Weights of a small GPT-style language model, trained from scratch on English Wikipedia: 11 layers.
Each number is 50 + 12 x the weight over its row's rms, rounded and kept within 0 to 99. Layers, rows and columns count from 0. The size before them is the row's rms in percent of the matrix's.

# down: layer 6 MLP down (transposed), 3072x768, rms 0.0297, rows 1403-1438, columns 96-191
# up: layer 6 MLP up, 3072x768, rms 0.0347, rows 1404-1439, columns 96-191
down1403 104:35 40 42 50 55 48 31 71 45 45 57 62 46 37 52 57 58 34 56 33 72 44 44 59 62 42 46 60 56 35 41 58 60 50 65 67 24 44 24 58 28 56 38 55 44 47 54 53 57 50 50 50 60 51 55 46 42 46 77 63 43 37 56 47 69 42 41 52 53 45 33 48 53 47 51 58 59 62 37 66 61 72 55 56 40 46 62 37 54 52 72 50 51 67 43 32
up1404 101:57 38 38 54 72 38 51 60 52 34 49 48 45 44 48 57 54 45 54 23 49 55 41 60 54 61 45 48 59 56 62 47 54 46 41 41 38 58 63 37 61 38 48 48 34 60 51 33 68 49 63 59 42 36 49 39 53 28 69 60 49 75 47 37 51 36 41 42 34 48 19 66 51 56 58 25 49 45 42 48 35 39 61 48 70 40 31 27 38 39 70 21 61 36 58 53
down1404 101:63 55 34 53 57 42 39 64 58 48 55 53 42 76 48 64 30 51 59 58 64 28 49 42 58 55 44 45 67 69 66 68 63 40 56 51 36 59 54 40 43 53 46 40 41 57 58 59 49 36 50 61 32 64 46 55 46 57 53 45 38 51 69 48 57 52 58 53 67 47 36 64 23 54 43 39 59 34 73 59 45 40 49 32 59 41 49 39 63 33 39 50 50 55 40 37
up1405 098:54 60 53 43 42 50 50 32 57 65 58 63 40 48 46 52 32 66 40 56 72 52 60 51 60 58 44 48 52 40 44 46 46 38 79 45 51 68 63 39 50 39 56 40 59 46 50 37 48 52 45 45 46 63 62 41 44 78 68 55 59 43 64 21 61 44 30 55 41 58 61 44 58 52 40 57 63 50 51 45 66 52 61 68 57 48 52 47 69 68 49 51 69 50 37 21
down1405 098:47 54 56 43 56 46 56 56 73 64 26 58 47 65 37 59 48 48 60 40 53 51 27 39 52 55 48 34 86 34 57 56 59 42 61 33 54 33 62 74 57 59 52 45 56 62 58 48 46 59 76 47 55 56 57 43 31 47 50 45 32 69 39 52 62 37 54 52 66 49 43 45 42 70 65 42 43 77 49 39 68 61 64 51 44 59 49 52 36 47 22 35 53 53 27 64
up1406 102:36 42 38 54 47 57 44 54 53 47 47 52 30 49 49 56 64 31 57 70 38 56 57 30 42 45 45 23 53 50 47 54 54 36 68 58 58 58 46 39 72 48 38 48 55 75 61 35 63 34 67 80 56 62 46 48 51 50 53 42 62 41 46 38 57 42 48 48 47 39 47 39 42 47 46 53 46 41 59 48 58 71 33 54 39 53 51 62 52 20 65 47 19 59 55 42
down1406 101:58 43 34 56 51 61 75 60 70 40 42 44 52 49 39 56 38 52 46 66 46 44 42 66 58 59 40 37 32 32 55 37 42 44 49 65 44 77 54 49 43 47 65 31 58 33 35 34 30 38 53 30 40 38 50 42 44 57 52 43 71 42 46 50 61 68 30 44 41 44 61 28 69 10 43 50 74 43 45 46 40 47 52 65 54 38 57 68 26 54 26 55 46 42 41 30
up1407 094:27 65 40 44 51 40 65 52 32 55 37 41 42 67 49 58 48 48 38 55 61 50 60 45 55 65 47 55 42 64 42 52 44 53 61 39 36 65 70 81 40 48 63 41 28 34 47 55 50 69 49 42 34 53 52 41 44 55 71 56 44 43 44 51 64 56 40 44 69 50 27 58 37 46 81 44 53 51 37 50 35 53 45 39 43 54 66 44 51 62 59 72 39 35 67 46
down1407 088:35 48 35 77 54 46 46 50 65 39 73 46 60 45 51 55 62 61 80 40 36 36 61 55 50 33 43 57 55 62 53 58 68 43 37 42 50 48 60 37 37 27 57 30 44 52 31 37 64 77 45 56 66 54 85 50 45 44 53 55 41 46 63 44 66 42 53 55 71 54 44 55 54 63 58 38 40 34 60 60 45 57 44 62 26 58 51 60 57 64 53 78 60 67 26 55
up1408 108:40 49 42 57 55 29 52 49 45 23 50 33 48 46 54 57 37 52 37 66 34 49 50 53 51 37 33 57 58 41 45 64 53 36 29 52 52 44 32 71 55 50 69 61 57 53 59 45 39 42 58 46 48 33 37 32 49 49 62 67 31 53 53 37 38 33 67 37 52 46 36 40 38 52 48 47 60 56 61 50 55 53 43 60 56 35 36 28 38 39 58 74 45 50 46 55
down1408 112:51 41 36 47 43 36 45 48 58 48 47 68 69 33 90 56 42 54 56 42 59 68 63 71 59 62 48 58 45 66 57 64 58 77 73 44 50 48 58 35 57 39 39 34 64 39 67 71 37 39 40 38 51 55 42 45 46 47 53 76 29 43 48 45 46 65 73 49 46 65 64 51 54 41 57 58 46 19 49 44 41 48 21 40 65 49 44 23 68 62 73 41 58 71 31 44
up1409 102:38 66 40 57 65 36 43 45 43 31 60 48 47 47 43 50 43 49 38 32 39 50 47 52 36 75 43 54 40 53 43 57 43 39 54 59 66 50 45 64 33 48 69 55 64 62 53 52 55 58 68 61 29 65 44 54 42 55 45 43 44 57 21 33 66 40 74 51 45 49 57 50 51 44 60 34 48 61 55 49 63 50 69 31 41 31 44 36 53 37 58 37 39 58 47 22
down1409 101:54 32 67 42 45 41 50 52 53 57 45 68 70 33 55 60 82 16 34 42 04 40 58 37 53 57 67 57 35 47 35 46 53 45 51 36 52 62 39 54 43 40 46 58 44 50 51 35 53 32 22 40 85 46 54 52 50 65 63 55 55 56 31 39 41 59 54 67 38 50 54 47 55 39 39 64 49 41 52 60 31 54 40 53 47 44 44 37 52 55 53 55 37 43 59 32
up1410 095:58 72 54 44 32 32 51 33 57 57 72 45 45 55 55 52 57 50 38 55 58 49 55 23 37 54 46 39 72 30 32 57 48 38 42 44 47 61 45 49 42 54 57 54 71 64 70 26 59 39 51 44 43 66 62 38 39 62 49 66 50 36 40 50 48 54 39 51 48 48 55 73 73 46 54 45 32 48 48 48 55 62 35 55 57 53 49 56 46 38 62 35 36 38 53 65
down1410 092:65 27 30 36 31 71 57 63 56 54 39 68 35 60 38 53 46 55 55 83 43 31 55 61 35 36 61 49 36 38 40 40 45 49 37 55 64 46 58 42 70 23 51 57 42 49 62 65 15 36 46 28 56 59 25 52 65 52 40 38 80 63 54 45 50 41 48 53 62 32 53 60 62 72 61 68 70 53 58 41 40 37 58 49 52 47 67 45 52 52 27 34 41 66 63 51
up1411 102:53 42 58 74 80 58 34 73 71 55 57 62 30 56 31 46 55 60 50 55 54 48 42 39 36 54 46 48 55 72 52 71 34 51 66 37 42 51 48 50 40 37 40 69 41 52 49 47 78 56 61 50 38 44 56 54 44 42 68 62 31 63 26 71 55 29 47 58 64 53 47 45 45 54 60 47 57 54 35 55 75 63 39 42 46 29 57 48 31 45 65 76 63 50 53 44
down1411 106:46 44 41 52 32 51 68 61 50 61 63 46 55 51 42 48 29 33 58 55 64 27 46 63 50 63 70 48 52 69 45 47 42 40 65 71 48 59 49 51 51 65 44 48 30 38 50 46 61 57 41 28 49 30 17 43 47 61 48 35 44 75 47 64 62 33 32 69 29 64 61 42 36 51 53 46 56 55 40 55 60 67 54 33 44 47 47 35 34 22 55 52 47 46 61 43
up1412 098:27 52 74 57 58 37 48 46 53 43 56 40 50 54 53 39 68 50 66 68 71 61 51 50 56 45 44 54 49 58 26 44 69 48 42 45 41 41 50 65 45 38 45 47 71 49 53 47 55 32 65 44 68 32 35 33 35 42 48 57 44 37 47 31 60 47 60 36 45 63 32 54 71 53 56 46 46 31 64 44 38 52 39 31 42 58 34 46 44 59 63 41 61 40 35 56
down1412 097:39 47 48 52 40 54 49 32 31 46 55 42 78 53 59 36 49 45 53 36 48 77 39 47 59 63 38 32 47 65 55 51 44 63 63 48 60 66 45 67 39 36 57 31 36 46 51 46 24 43 60 55 26 44 62 49 50 69 46 26 58 47 63 52 56 48 91 51 65 44 53 77 36 48 71 40 48 62 59 46 49 56 52 62 43 41 62 46 54 45 43 56 35 62 72 64
up1413 094:50 38 39 79 68 33 53 59 46 42 62 35 28 45 59 33 46 66 15 51 41 54 38 38 70 62 50 54 39 58 51 19 52 54 45 43 58 49 44 60 07 55 51 59 45 40 47 26 34 35 62 45 38 55 49 52 46 55 75 34 45 60 42 49 48 61 37 34 59 52 56 70 62 51 20 26 32 71 49 55 37 46 38 76 67 57 61 44 56 45 43 70 49 42 47 48
down1413 092:55 49 63 45 50 51 53 45 50 41 65 38 37 30 72 35 39 30 44 41 31 71 50 59 37 65 59 36 72 51 45 43 41 43 47 30 52 50 42 47 26 59 54 44 49 52 58 63 64 41 68 49 65 44 51 43 54 50 41 53 63 47 35 54 77 42 45 47 59 58 66 33 17 41 62 47 50 51 73 41 51 61 48 46 41 51 58 48 48 54 50 80 55 37 55 36
up1414 087:41 59 45 45 49 65 46 34 45 55 55 24 33 54 41 32 36 35 42 55 45 55 58 40 41 60 48 57 61 26 43 65 68 60 37 48 57 60 42 42 51 49 55 60 49 71 51 48 39 44 35 49 32 81 53 64 37 40 55 51 20 56 57 43 48 69 51 34 48 34 44 46 44 56 66 51 39 56 48 64 60 56 60 30 41 37 17 57 30 63 42 35 54 38 77 47
down1414 087:34 62 42 51 59 53 53 52 60 44 41 73 42 21 40 57 54 26 56 27 54 47 76 43 48 20 77 46 76 52 54 58 58 54 36 58 21 50 65 47 60 60 64 28 55 64 52 37 42 69 44 65 48 66 47 44 43 53 71 35 44 45 47 55 57 62 58 62 37 54 51 51 47 80 33 57 74 46 44 61 71 56 46 62 55 55 56 35 66 52 50 48 60 48 52 47
up1415 111:49 56 60 41 65 67 61 56 34 47 50 46 46 55 57 32 36 55 39 71 83 63 64 45 56 41 71 53 53 25 23 34 47 32 60 49 55 47 39 48 64 42 34 50 69 70 56 45 49 43 48 60 51 53 59 61 63 29 48 72 62 41 38 42 34 52 45 35 44 72 25 39 39 62 54 59 70 59 39 49 35 53 45 56 58 43 63 65 56 35 37 53 47 47 42 32
down1415 124:58 43 57 46 59 53 33 50 37 56 66 36 52 51 54 67 53 61 84 51 70 59 70 54 67 46 57 41 71 48 52 31 67 39 57 47 67 47 38 45 16 36 42 66 39 34 41 41 36 47 83 37 74 48 53 71 37 38 47 56 41 62 72 29 52 40 49 58 57 57 37 64 55 56 54 66 57 30 68 66 54 54 19 50 59 50 62 36 47 48 39 57 40 67 79 36
up1416 098:31 46 33 70 37 42 52 39 59 44 47 55 50 46 45 19 27 50 58 62 51 39 47 53 35 53 35 31 34 49 51 61 35 48 63 56 56 49 58 78 41 41 57 43 47 54 59 32 52 51 75 46 47 56 36 34 48 40 40 53 72 56 62 65 50 39 44 29 43 48 52 53 44 64 74 57 39 56 26 50 39 54 57 44 44 47 31 46 29 29 44 29 42 49 45 70
down1416 099:55 49 49 32 54 58 49 30 63 35 52 47 64 37 58 56 51 51 62 72 65 63 58 29 46 43 48 55 64 54 71 28 62 41 38 38 48 37 47 43 38 51 72 49 65 41 55 61 68 57 54 66 52 47 78 26 78 68 57 59 32 55 39 47 49 56 45 57 68 49 27 76 58 43 48 47 46 38 52 78 47 42 37 39 50 60 51 56 40 40 26 43 48 85 60 36
up1417 098:50 62 46 55 55 57 38 82 56 48 53 64 68 58 21 37 48 47 45 63 50 51 56 11 53 74 44 37 61 32 33 27 79 54 42 65 50 53 56 57 41 59 63 65 42 53 42 28 57 48 52 59 55 47 39 57 56 46 45 51 53 47 43 43 71 34 44 41 57 56 62 36 58 55 53 29 39 41 53 54 52 60 35 43 45 41 75 52 56 47 49 53 43 52 48 54
down1417 099:48 50 62 42 44 36 37 48 49 40 71 58 39 48 61 51 43 41 52 54 21 54 55 17 54 58 56 63 32 54 49 41 40 57 45 31 50 63 50 46 49 56 62 84 41 26 43 52 38 51 52 40 41 44 49 55 55 51 49 45 56 54 46 64 60 51 72 39 55 63 22 52 49 59 54 51 64 59 46 60 46 39 43 37 51 45 49 48 62 50 44 53 43 57 75 68
up1418 098:51 77 45 90 38 57 45 58 71 46 38 59 52 50 44 57 39 57 55 33 62 39 69 47 48 52 48 33 67 39 42 40 52 49 19 46 44 37 44 29 34 70 47 42 61 72 50 46 56 48 58 57 23 56 19 45 47 53 52 49 32 67 54 40 59 17 40 42 42 54 57 48 37 63 48 51 24 48 51 54 55 57 42 54 50 57 53 59 34 56 50 33 71 56 42 50
down1418 100:55 47 59 67 54 62 45 65 31 64 58 65 65 47 38 73 57 30 45 16 64 50 44 68 51 32 34 58 57 57 40 42 41 38 45 63 56 52 36 44 57 57 55 62 41 44 53 54 66 80 44 47 68 43 47 54 55 47 62 46 54 41 53 50 44 45 51 49 51 49 47 51 43 49 60 71 64 46 65 50 32 42 68 47 51 53 62 41 65 57 47 73 66 58 37 36
up1419 097:35 59 41 66 57 57 50 29 60 58 54 43 51 50 43 33 36 28 62 57 79 45 61 45 41 51 51 45 39 47 46 72 51 45 56 37 38 63 44 61 48 35 57 48 53 54 57 33 48 53 55 35 31 44 39 39 43 42 61 39 39 54 44 46 69 46 23 50 49 56 48 26 33 72 60 38 71 40 45 51 60 59 21 64 54 35 46 52 36 43 45 46 50 64 57 43
down1419 095:54 58 55 80 48 61 67 48 39 65 34 53 51 32 65 58 57 58 58 53 47 80 69 50 58 52 46 73 61 38 33 39 56 55 46 48 44 63 63 50 47 51 45 41 56 25 52 27 53 51 54 54 48 37 51 49 43 58 39 57 40 55 61 37 58 50 61 67 63 71 53 44 61 61 47 58 19 23 60 48 57 57 26 56 38 38 53 41 56 49 39 60 30 78 52 40
up1420 091:49 54 52 36 48 56 54 43 66 44 54 33 57 69 55 41 64 58 20 55 68 37 68 40 41 34 65 41 30 16 59 22 59 56 39 43 48 65 53 54 56 43 51 76 43 78 51 52 40 45 59 44 50 66 44 44 24 27 41 63 46 57 68 39 64 50 41 43 54 41 66 34 68 52 52 52 52 63 33 53 49 45 51 54 54 39 51 43 40 38 59 65 49 63 57 55
down1420 090:59 44 44 57 52 50 16 46 36 69 52 55 58 52 46 42 25 41 70 68 67 59 51 58 33 73 42 47 61 43 63 62 21 60 19 61 33 50 43 58 54 48 36 58 61 35 44 48 53 43 55 46 49 46 50 57 50 71 46 45 48 46 55 63 44 40 40 25 60 31 58 64 54 46 60 57 63 50 57 41 43 24 52 66 74 50 62 76 62 69 31 40 67 39 31 42
up1421 103:35 43 49 49 71 39 44 44 41 30 53 27 59 40 27 44 63 37 32 63 48 17 60 52 56 44 32 53 61 62 51 25 54 54 36 54 50 29 63 61 69 14 71 62 64 58 56 27 49 42 40 46 47 17 66 29 55 60 37 43 23 46 41 36 84 35 70 28 61 58 39 62 60 47 62 41 68 54 28 48 42 27 28 59 53 40 46 26 60 18 38 58 39 62 38 46
down1421 111:61 32 39 42 43 40 57 39 47 45 59 77 59 53 52 32 32 49 45 37 53 67 82 44 71 74 58 49 43 34 57 50 40 54 61 38 43 49 24 34 50 56 55 55 57 51 44 68 21 26 73 96 37 36 52 44 43 44 60 41 52 51 59 34 35 36 43 43 38 57 46 45 35 34 55 43 51 42 28 56 64 45 45 40 48 42 48 52 41 32 56 49 41 56 44 48
up1422 098:52 52 47 62 45 30 68 51 48 48 73 41 29 78 57 45 49 62 33 53 55 43 62 31 32 48 51 54 49 37 40 60 55 39 61 72 58 42 53 48 56 67 54 58 37 71 50 40 52 35 52 57 70 27 40 54 63 49 51 68 77 36 60 46 56 56 47 70 42 64 34 48 34 58 66 44 56 51 66 52 56 54 49 35 50 50 66 49 58 47 56 54 41 46 44 49
down1422 102:52 43 77 59 78 33 41 49 50 51 58 36 54 46 56 43 32 36 47 67 54 55 45 49 48 41 53 45 48 48 44 56 52 53 25 44 26 46 54 33 66 44 55 46 36 35 44 53 60 44 50 45 27 60 61 49 47 39 46 57 27 56 56 31 40 33 38 55 39 66 48 59 71 41 52 64 55 64 34 32 46 55 58 52 34 45 30 39 74 69 46 47 43 43 14 33
up1423 095:35 41 43 45 60 50 60 54 45 41 52 48 39 49 48 45 64 42 45 58 40 49 53 54 47 67 48 36 22 38 46 57 58 53 46 31 61 41 36 73 48 33 72 41 50 51 53 35 56 21 49 49 52 46 50 46 38 27 56 32 40 64 30 47 54 49 61 40 27 28 48 42 31 49 46 57 60 65 30 41 91 50 45 56 30 57 75 55 52 70 40 48 57 45 59 56
down1423 091:57 55 42 45 57 34 53 57 43 41 45 50 68 56 56 56 59 32 37 57 52 35 41 52 60 44 57 56 58 52 61 54 44 55 56 53 71 55 17 54 50 44 50 52 32 45 48 52 31 49 52 57 58 66 44 53 36 43 73 35 46 53 51 70 42 55 59 77 41 44 46 53 37 85 45 53 53 53 37 50 48 50 65 59 68 47 55 43 71 54 40 48 72 58 77 59
up1424 099:58 51 51 45 71 37 45 53 45 60 65 58 54 58 40 44 46 56 48 33 55 74 67 59 53 64 38 38 30 37 61 49 55 42 54 66 51 49 63 69 38 55 30 78 42 63 69 57 32 32 64 62 28 40 52 46 42 46 47 52 47 59 32 56 50 24 46 44 38 44 45 51 27 50 58 35 59 57 21 50 51 43 59 53 50 41 68 50 32 30 57 50 67 37 64 29
down1424 090:62 38 39 40 76 35 41 51 50 42 60 48 61 45 65 45 46 34 42 55 42 50 63 54 43 63 65 59 75 51 34 33 50 31 55 41 52 29 52 55 43 24 45 37 39 58 53 44 53 70 59 43 56 54 65 33 60 34 37 67 61 38 57 61 56 58 48 54 58 44 49 57 70 64 50 61 59 58 52 38 38 49 62 57 50 35 57 62 55 67 49 50 74 53 52 61
up1425 100:49 59 52 51 44 65 33 61 39 46 49 56 41 93 46 46 50 58 42 60 64 37 54 54 52 42 45 49 62 60 45 34 58 62 59 40 57 49 44 31 43 47 60 39 57 37 46 41 54 56 54 68 44 64 46 43 33 51 59 51 55 65 62 43 49 59 45 33 37 47 43 58 55 52 34 41 33 32 49 50 75 40 58 54 36 47 58 45 56 33 45 35 64 62 51 59
down1425 100:57 47 52 73 68 36 28 50 51 42 58 52 72 68 40 49 63 40 48 71 57 55 52 46 76 63 53 59 50 50 35 36 59 73 24 05 50 43 42 33 66 37 47 68 48 60 34 53 36 58 57 45 83 37 54 66 45 45 65 38 65 55 56 35 41 70 55 24 48 58 62 61 52 27 36 54 50 50 29 47 47 50 52 60 55 60 50 36 52 48 56 32 15 47 56 34
up1426 093:41 61 40 54 48 50 59 43 70 42 28 47 23 63 50 67 59 54 50 49 56 41 57 30 47 52 37 49 33 55 48 47 35 55 96 41 43 77 64 58 68 36 63 57 47 48 54 60 40 46 53 62 34 54 60 41 56 46 38 42 42 36 18 55 39 55 61 42 57 40 42 57 61 60 52 48 56 63 50 44 61 32 46 35 43 48 37 39 51 27 28 62 33 31 57 60
down1426 091:51 23 56 62 37 48 49 16 39 55 29 42 56 54 38 46 48 53 50 58 53 71 47 69 41 49 32 50 60 48 43 38 60 46 43 52 49 08 45 51 42 32 69 74 71 71 51 45 45 41 62 38 49 55 42 54 59 58 61 47 50 64 66 49 50 56 62 42 64 25 39 60 60 75 38 53 37 38 59 56 63 51 40 72 54 56 60 49 50 58 65 68 62 55 60 40
up1427 095:40 44 37 37 46 71 56 70 56 53 46 39 52 62 49 41 35 25 39 41 59 49 33 40 54 67 35 47 64 34 62 63 44 59 39 44 60 92 65 75 50 31 50 64 44 78 57 60 34 55 67 67 42 16 37 54 42 45 48 46 55 33 52 38 47 30 43 60 49 45 52 38 47 59 67 44 57 54 41 42 63 32 53 62 52 29 28 47 50 23 33 53 53 70 40 64
down1427 089:33 51 73 38 55 52 49 47 40 66 38 30 55 66 66 34 33 37 37 31 55 61 43 54 56 37 49 59 42 42 41 56 38 45 58 45 32 60 59 57 68 50 59 33 58 54 53 49 47 63 63 54 46 43 61 60 59 55 44 37 46 33 53 42 43 36 40 50 30 56 37 56 50 62 65 50 54 57 55 59 56 44 47 45 62 55 51 49 52 48 41 65 52 51 58 50
up1428 099:32 55 56 37 30 42 50 51 60 46 59 61 39 59 57 51 39 33 22 51 60 47 53 49 50 50 24 33 51 61 70 61 36 55 51 67 16 39 45 42 65 51 65 45 79 51 49 38 62 59 56 82 30 63 52 40 49 53 59 57 36 25 43 52 73 24 47 30 26 68 57 48 39 54 63 42 39 33 43 49 49 52 50 54 29 63 52 36 52 46 53 29 47 52 56 52
down1428 101:57 56 39 41 42 54 81 39 60 47 44 56 47 50 49 53 62 43 50 43 40 48 55 25 66 50 62 53 34 52 46 40 27 57 62 58 48 36 52 53 62 66 24 31 48 68 57 42 44 45 53 36 65 52 60 60 53 68 47 31 37 37 36 42 65 64 38 54 77 33 42 47 58 64 41 60 41 54 50 51 42 58 43 44 32 49 24 78 59 59 41 25 56 59 43 45
up1429 095:46 58 25 56 69 37 27 57 39 32 33 44 54 57 39 55 20 62 50 45 49 51 43 44 51 43 14 49 40 46 52 44 49 42 45 58 52 73 55 67 55 36 25 77 35 86 41 46 53 45 46 40 67 68 59 33 17 50 78 47 37 57 20 34 52 34 32 48 64 53 37 36 39 47 60 30 36 47 44 49 55 80 55 42 43 51 55 53 56 36 51 43 47 58 63 53
down1429 097:47 44 66 73 59 45 58 57 48 57 44 48 33 43 44 62 66 65 72 61 44 52 47 49 74 54 46 72 53 41 35 72 53 66 62 53 43 35 54 55 42 56 58 66 59 60 41 60 40 51 56 62 40 71 46 77 76 65 47 30 37 40 69 51 45 45 54 46 33 55 53 52 50 38 51 62 73 48 62 38 55 22 53 60 56 61 55 86 61 56 52 49 69 48 37 31
up1430 095:65 66 38 69 47 61 67 63 55 40 50 54 26 59 21 47 54 45 27 40 54 44 53 49 61 57 56 36 43 55 49 25 49 45 49 47 47 50 64 43 48 36 49 40 53 53 61 44 53 50 49 56 63 49 44 56 28 54 51 49 46 55 35 50 50 44 59 46 43 26 49 52 37 54 61 50 39 30 59 50 44 33 69 69 23 30 32 27 56 52 22 45 37 53 56 69
down1430 098:26 36 46 61 22 46 68 29 45 46 66 52 59 48 56 59 50 42 59 44 74 67 52 46 46 46 22 52 69 42 50 40 56 47 43 60 53 64 52 41 68 40 48 61 54 54 42 38 37 48 28 60 39 43 40 41 59 62 48 55 45 47 53 25 65 45 60 60 41 59 19 61 72 23 57 75 47 48 49 78 56 53 56 43 63 21 55 50 68 41 65 55 36 54 44 34
up1431 100:60 69 56 53 48 57 45 28 36 44 57 42 69 57 28 38 37 42 43 34 55 61 57 65 47 32 42 40 37 46 32 48 49 49 47 31 73 46 37 56 37 56 45 83 71 39 54 43 57 47 60 50 39 42 52 54 53 58 43 18 37 50 13 35 39 45 22 56 47 18 35 50 43 58 60 37 50 80 41 54 53 79 48 57 77 51 37 55 39 43 60 39 38 43 68 59
down1431 106:60 51 51 54 39 50 52 49 59 35 43 55 35 33 58 31 41 54 25 40 39 54 66 41 39 61 40 65 61 49 28 49 53 42 45 25 67 86 34 65 47 48 53 61 50 55 49 39 66 41 51 42 64 40 44 74 43 36 43 55 32 54 53 61 32 52 50 22 72 40 65 21 34 53 22 52 53 42 48 50 51 66 63 34 52 51 34 51 60 73 50 45 58 21 44 45
up1432 098:39 61 49 88 72 62 33 29 48 58 36 40 40 42 35 44 37 52 45 37 40 61 43 52 50 44 23 48 47 30 52 62 56 41 17 67 51 46 47 47 48 42 48 44 65 60 52 51 55 57 71 74 36 55 40 48 58 27 66 36 32 28 35 37 41 53 51 56 58 41 43 60 45 48 53 35 38 52 52 50 43 46 61 65 68 40 55 35 60 38 42 32 80 42 40 64
down1432 098:41 35 70 51 50 34 44 49 52 50 36 58 34 39 61 68 56 49 40 49 52 33 32 35 53 55 40 52 70 67 41 48 37 64 53 29 45 28 57 43 38 53 37 56 47 58 62 64 54 22 47 51 20 67 55 67 55 36 53 64 40 55 57 42 58 51 32 67 40 47 50 49 54 43 66 55 49 69 42 53 58 66 53 34 54 50 52 46 34 65 77 51 46 22 49 53
up1433 097:47 49 60 35 55 38 48 58 52 44 51 44 54 49 37 46 33 44 36 53 67 44 39 41 55 49 50 49 46 47 35 55 55 31 60 32 42 53 52 43 50 43 71 37 55 59 52 23 65 35 55 53 55 48 65 31 64 34 35 59 49 59 57 58 40 36 49 39 20 50 63 52 52 53 60 36 32 62 48 53 57 44 86 39 59 60 62 40 73 24 54 50 48 50 66 53
down1433 097:54 71 71 45 64 55 67 36 48 42 67 80 48 33 62 47 48 56 52 64 48 57 61 80 54 46 66 52 43 31 80 56 64 58 53 59 59 62 59 29 56 55 59 93 30 61 46 49 50 52 53 22 56 71 49 58 49 30 23 51 65 56 48 47 47 35 57 36 35 45 51 49 54 42 62 54 49 31 36 67 57 43 46 48 64 34 53 50 72 51 51 58 42 53 64 59
up1434 101:42 54 61 48 34 55 39 24 62 51 46 48 48 74 52 25 49 45 36 55 55 42 35 46 15 62 46 34 70 62 37 46 47 47 65 49 45 61 57 48 28 45 72 57 53 49 41 36 57 61 56 30 48 43 35 58 31 26 45 47 45 44 36 55 43 48 40 54 39 38 54 40 36 59 45 55 45 71 47 66 63 64 62 45 47 52 46 39 35 54 51 46 47 30 51 40
down1434 105:37 51 64 65 54 51 66 43 51 57 44 55 75 63 55 39 66 34 42 51 64 65 57 54 58 22 65 70 58 44 48 53 50 29 65 57 65 51 60 51 51 61 57 62 32 67 56 60 35 45 38 36 60 44 40 63 44 45 48 29 38 44 41 55 56 49 43 62 56 71 41 35 71 70 42 43 51 55 69 30 72 52 35 51 37 41 40 35 37 47 47 43 46 47 24 46
up1435 101:15 42 53 65 63 60 57 48 82 52 65 47 45 36 37 30 59 32 50 51 48 56 62 44 63 43 48 43 65 30 40 59 49 35 37 38 65 53 51 52 53 30 53 39 59 36 43 43 53 29 58 33 58 43 15 46 18 66 54 60 59 66 64 31 84 52 48 70 57 36 59 46 53 58 61 49 38 32 36 54 54 42 36 56 43 51 53 56 39 48 40 45 38 45 37 52
down1435 099:46 41 67 46 53 27 63 59 46 65 69 52 25 51 62 49 45 45 39 49 57 42 70 46 54 51 32 62 24 37 46 64 36 32 56 40 55 71 58 31 32 42 28 25 38 31 44 47 59 54 44 37 61 46 55 65 40 33 33 37 33 19 35 53 66 72 69 30 48 50 62 47 51 46 52 37 21 55 63 69 48 38 50 31 40 33 77 61 78 50 44 59 46 49 47 43
up1436 101:63 53 20 48 68 68 37 60 63 55 64 59 62 44 38 46 67 28 60 68 39 35 57 38 42 46 52 54 50 56 47 41 48 51 87 32 42 67 49 63 61 53 63 42 70 52 48 58 71 50 59 63 32 47 80 51 29 59 68 41 42 33 48 54 46 60 39 56 27 61 65 58 41 61 65 43 52 60 58 47 66 47 32 45 32 41 40 46 39 58 26 54 53 45 54 37
down1436 103:56 45 64 57 49 48 66 33 51 44 35 44 62 19 52 42 43 47 48 59 64 38 31 54 39 78 44 38 48 41 52 28 42 47 54 72 43 55 67 43 41 52 70 68 46 61 55 33 57 56 35 48 22 41 48 34 41 48 33 39 42 58 46 46 60 31 56 37 57 42 49 67 50 47 65 51 56 37 60 57 35 65 52 71 36 52 51 47 51 19 53 64 39 57 46 59
up1437 103:51 60 71 46 54 56 58 39 33 26 48 51 10 68 44 57 43 48 41 33 36 56 61 80 47 50 66 34 62 49 29 52 45 36 30 46 43 54 46 41 76 50 83 55 48 59 38 68 57 56 53 44 49 67 37 49 47 47 61 61 52 52 33 66 44 60 50 50 63 48 53 35 40 48 35 48 46 76 41 57 39 58 52 45 60 59 27 65 53 53 34 37 53 42 45 52
down1437 108:74 36 38 45 57 56 48 20 46 40 58 60 49 49 54 46 66 57 48 46 44 53 65 54 62 66 62 84 64 44 52 30 58 53 57 52 58 37 35 42 48 57 46 45 59 44 54 48 49 58 34 34 73 57 72 50 52 36 52 58 43 32 40 38 55 47 49 30 72 64 45 64 47 54 53 47 51 40 20 48 54 86 53 25 33 60 57 76 36 55 52 59 44 35 43 45
up1438 094:42 66 15 48 45 64 45 34 51 47 35 52 40 41 43 55 57 52 23 45 58 74 58 62 57 21 59 41 58 27 45 26 72 61 36 46 47 63 53 56 54 43 51 52 40 44 50 40 50 57 36 63 45 38 29 31 53 51 53 47 42 70 65 53 72 50 37 42 34 50 16 58 39 59 52 34 36 46 56 52 50 50 57 69 57 43 53 37 44 29 68 48 50 40 67 85
down1438 092:57 54 49 68 61 44 37 38 47 50 52 60 61 54 39 53 50 29 48 69 44 63 43 52 41 28 68 71 66 30 60 73 58 68 49 46 56 51 54 23 22 35 70 59 81 50 51 43 13 61 55 58 51 46 56 68 44 31 57 50 46 78 68 51 41 73 33 59 50 57 53 72 52 41 46 52 55 61 57 55 48 61 38 62 51 56 39 48 49 52 49 65 56 55 50 37
up1439 090:55 46 54 53 52 50 52 36 38 53 67 63 43 64 39 53 38 33 28 50 51 72 49 50 55 53 57 66 67 46 47 55 63 49 49 58 51 56 62 38 66 64 52 75 27 63 54 41 57 51 61 61 36 40 55 51 58 36 58 35 41 49 48 40 52 36 55 43 39 52 53 48 56 49 52 61 52 78 26 60 25 47 53 46 60 56 42 21 54 45 46 44 34 52 64 39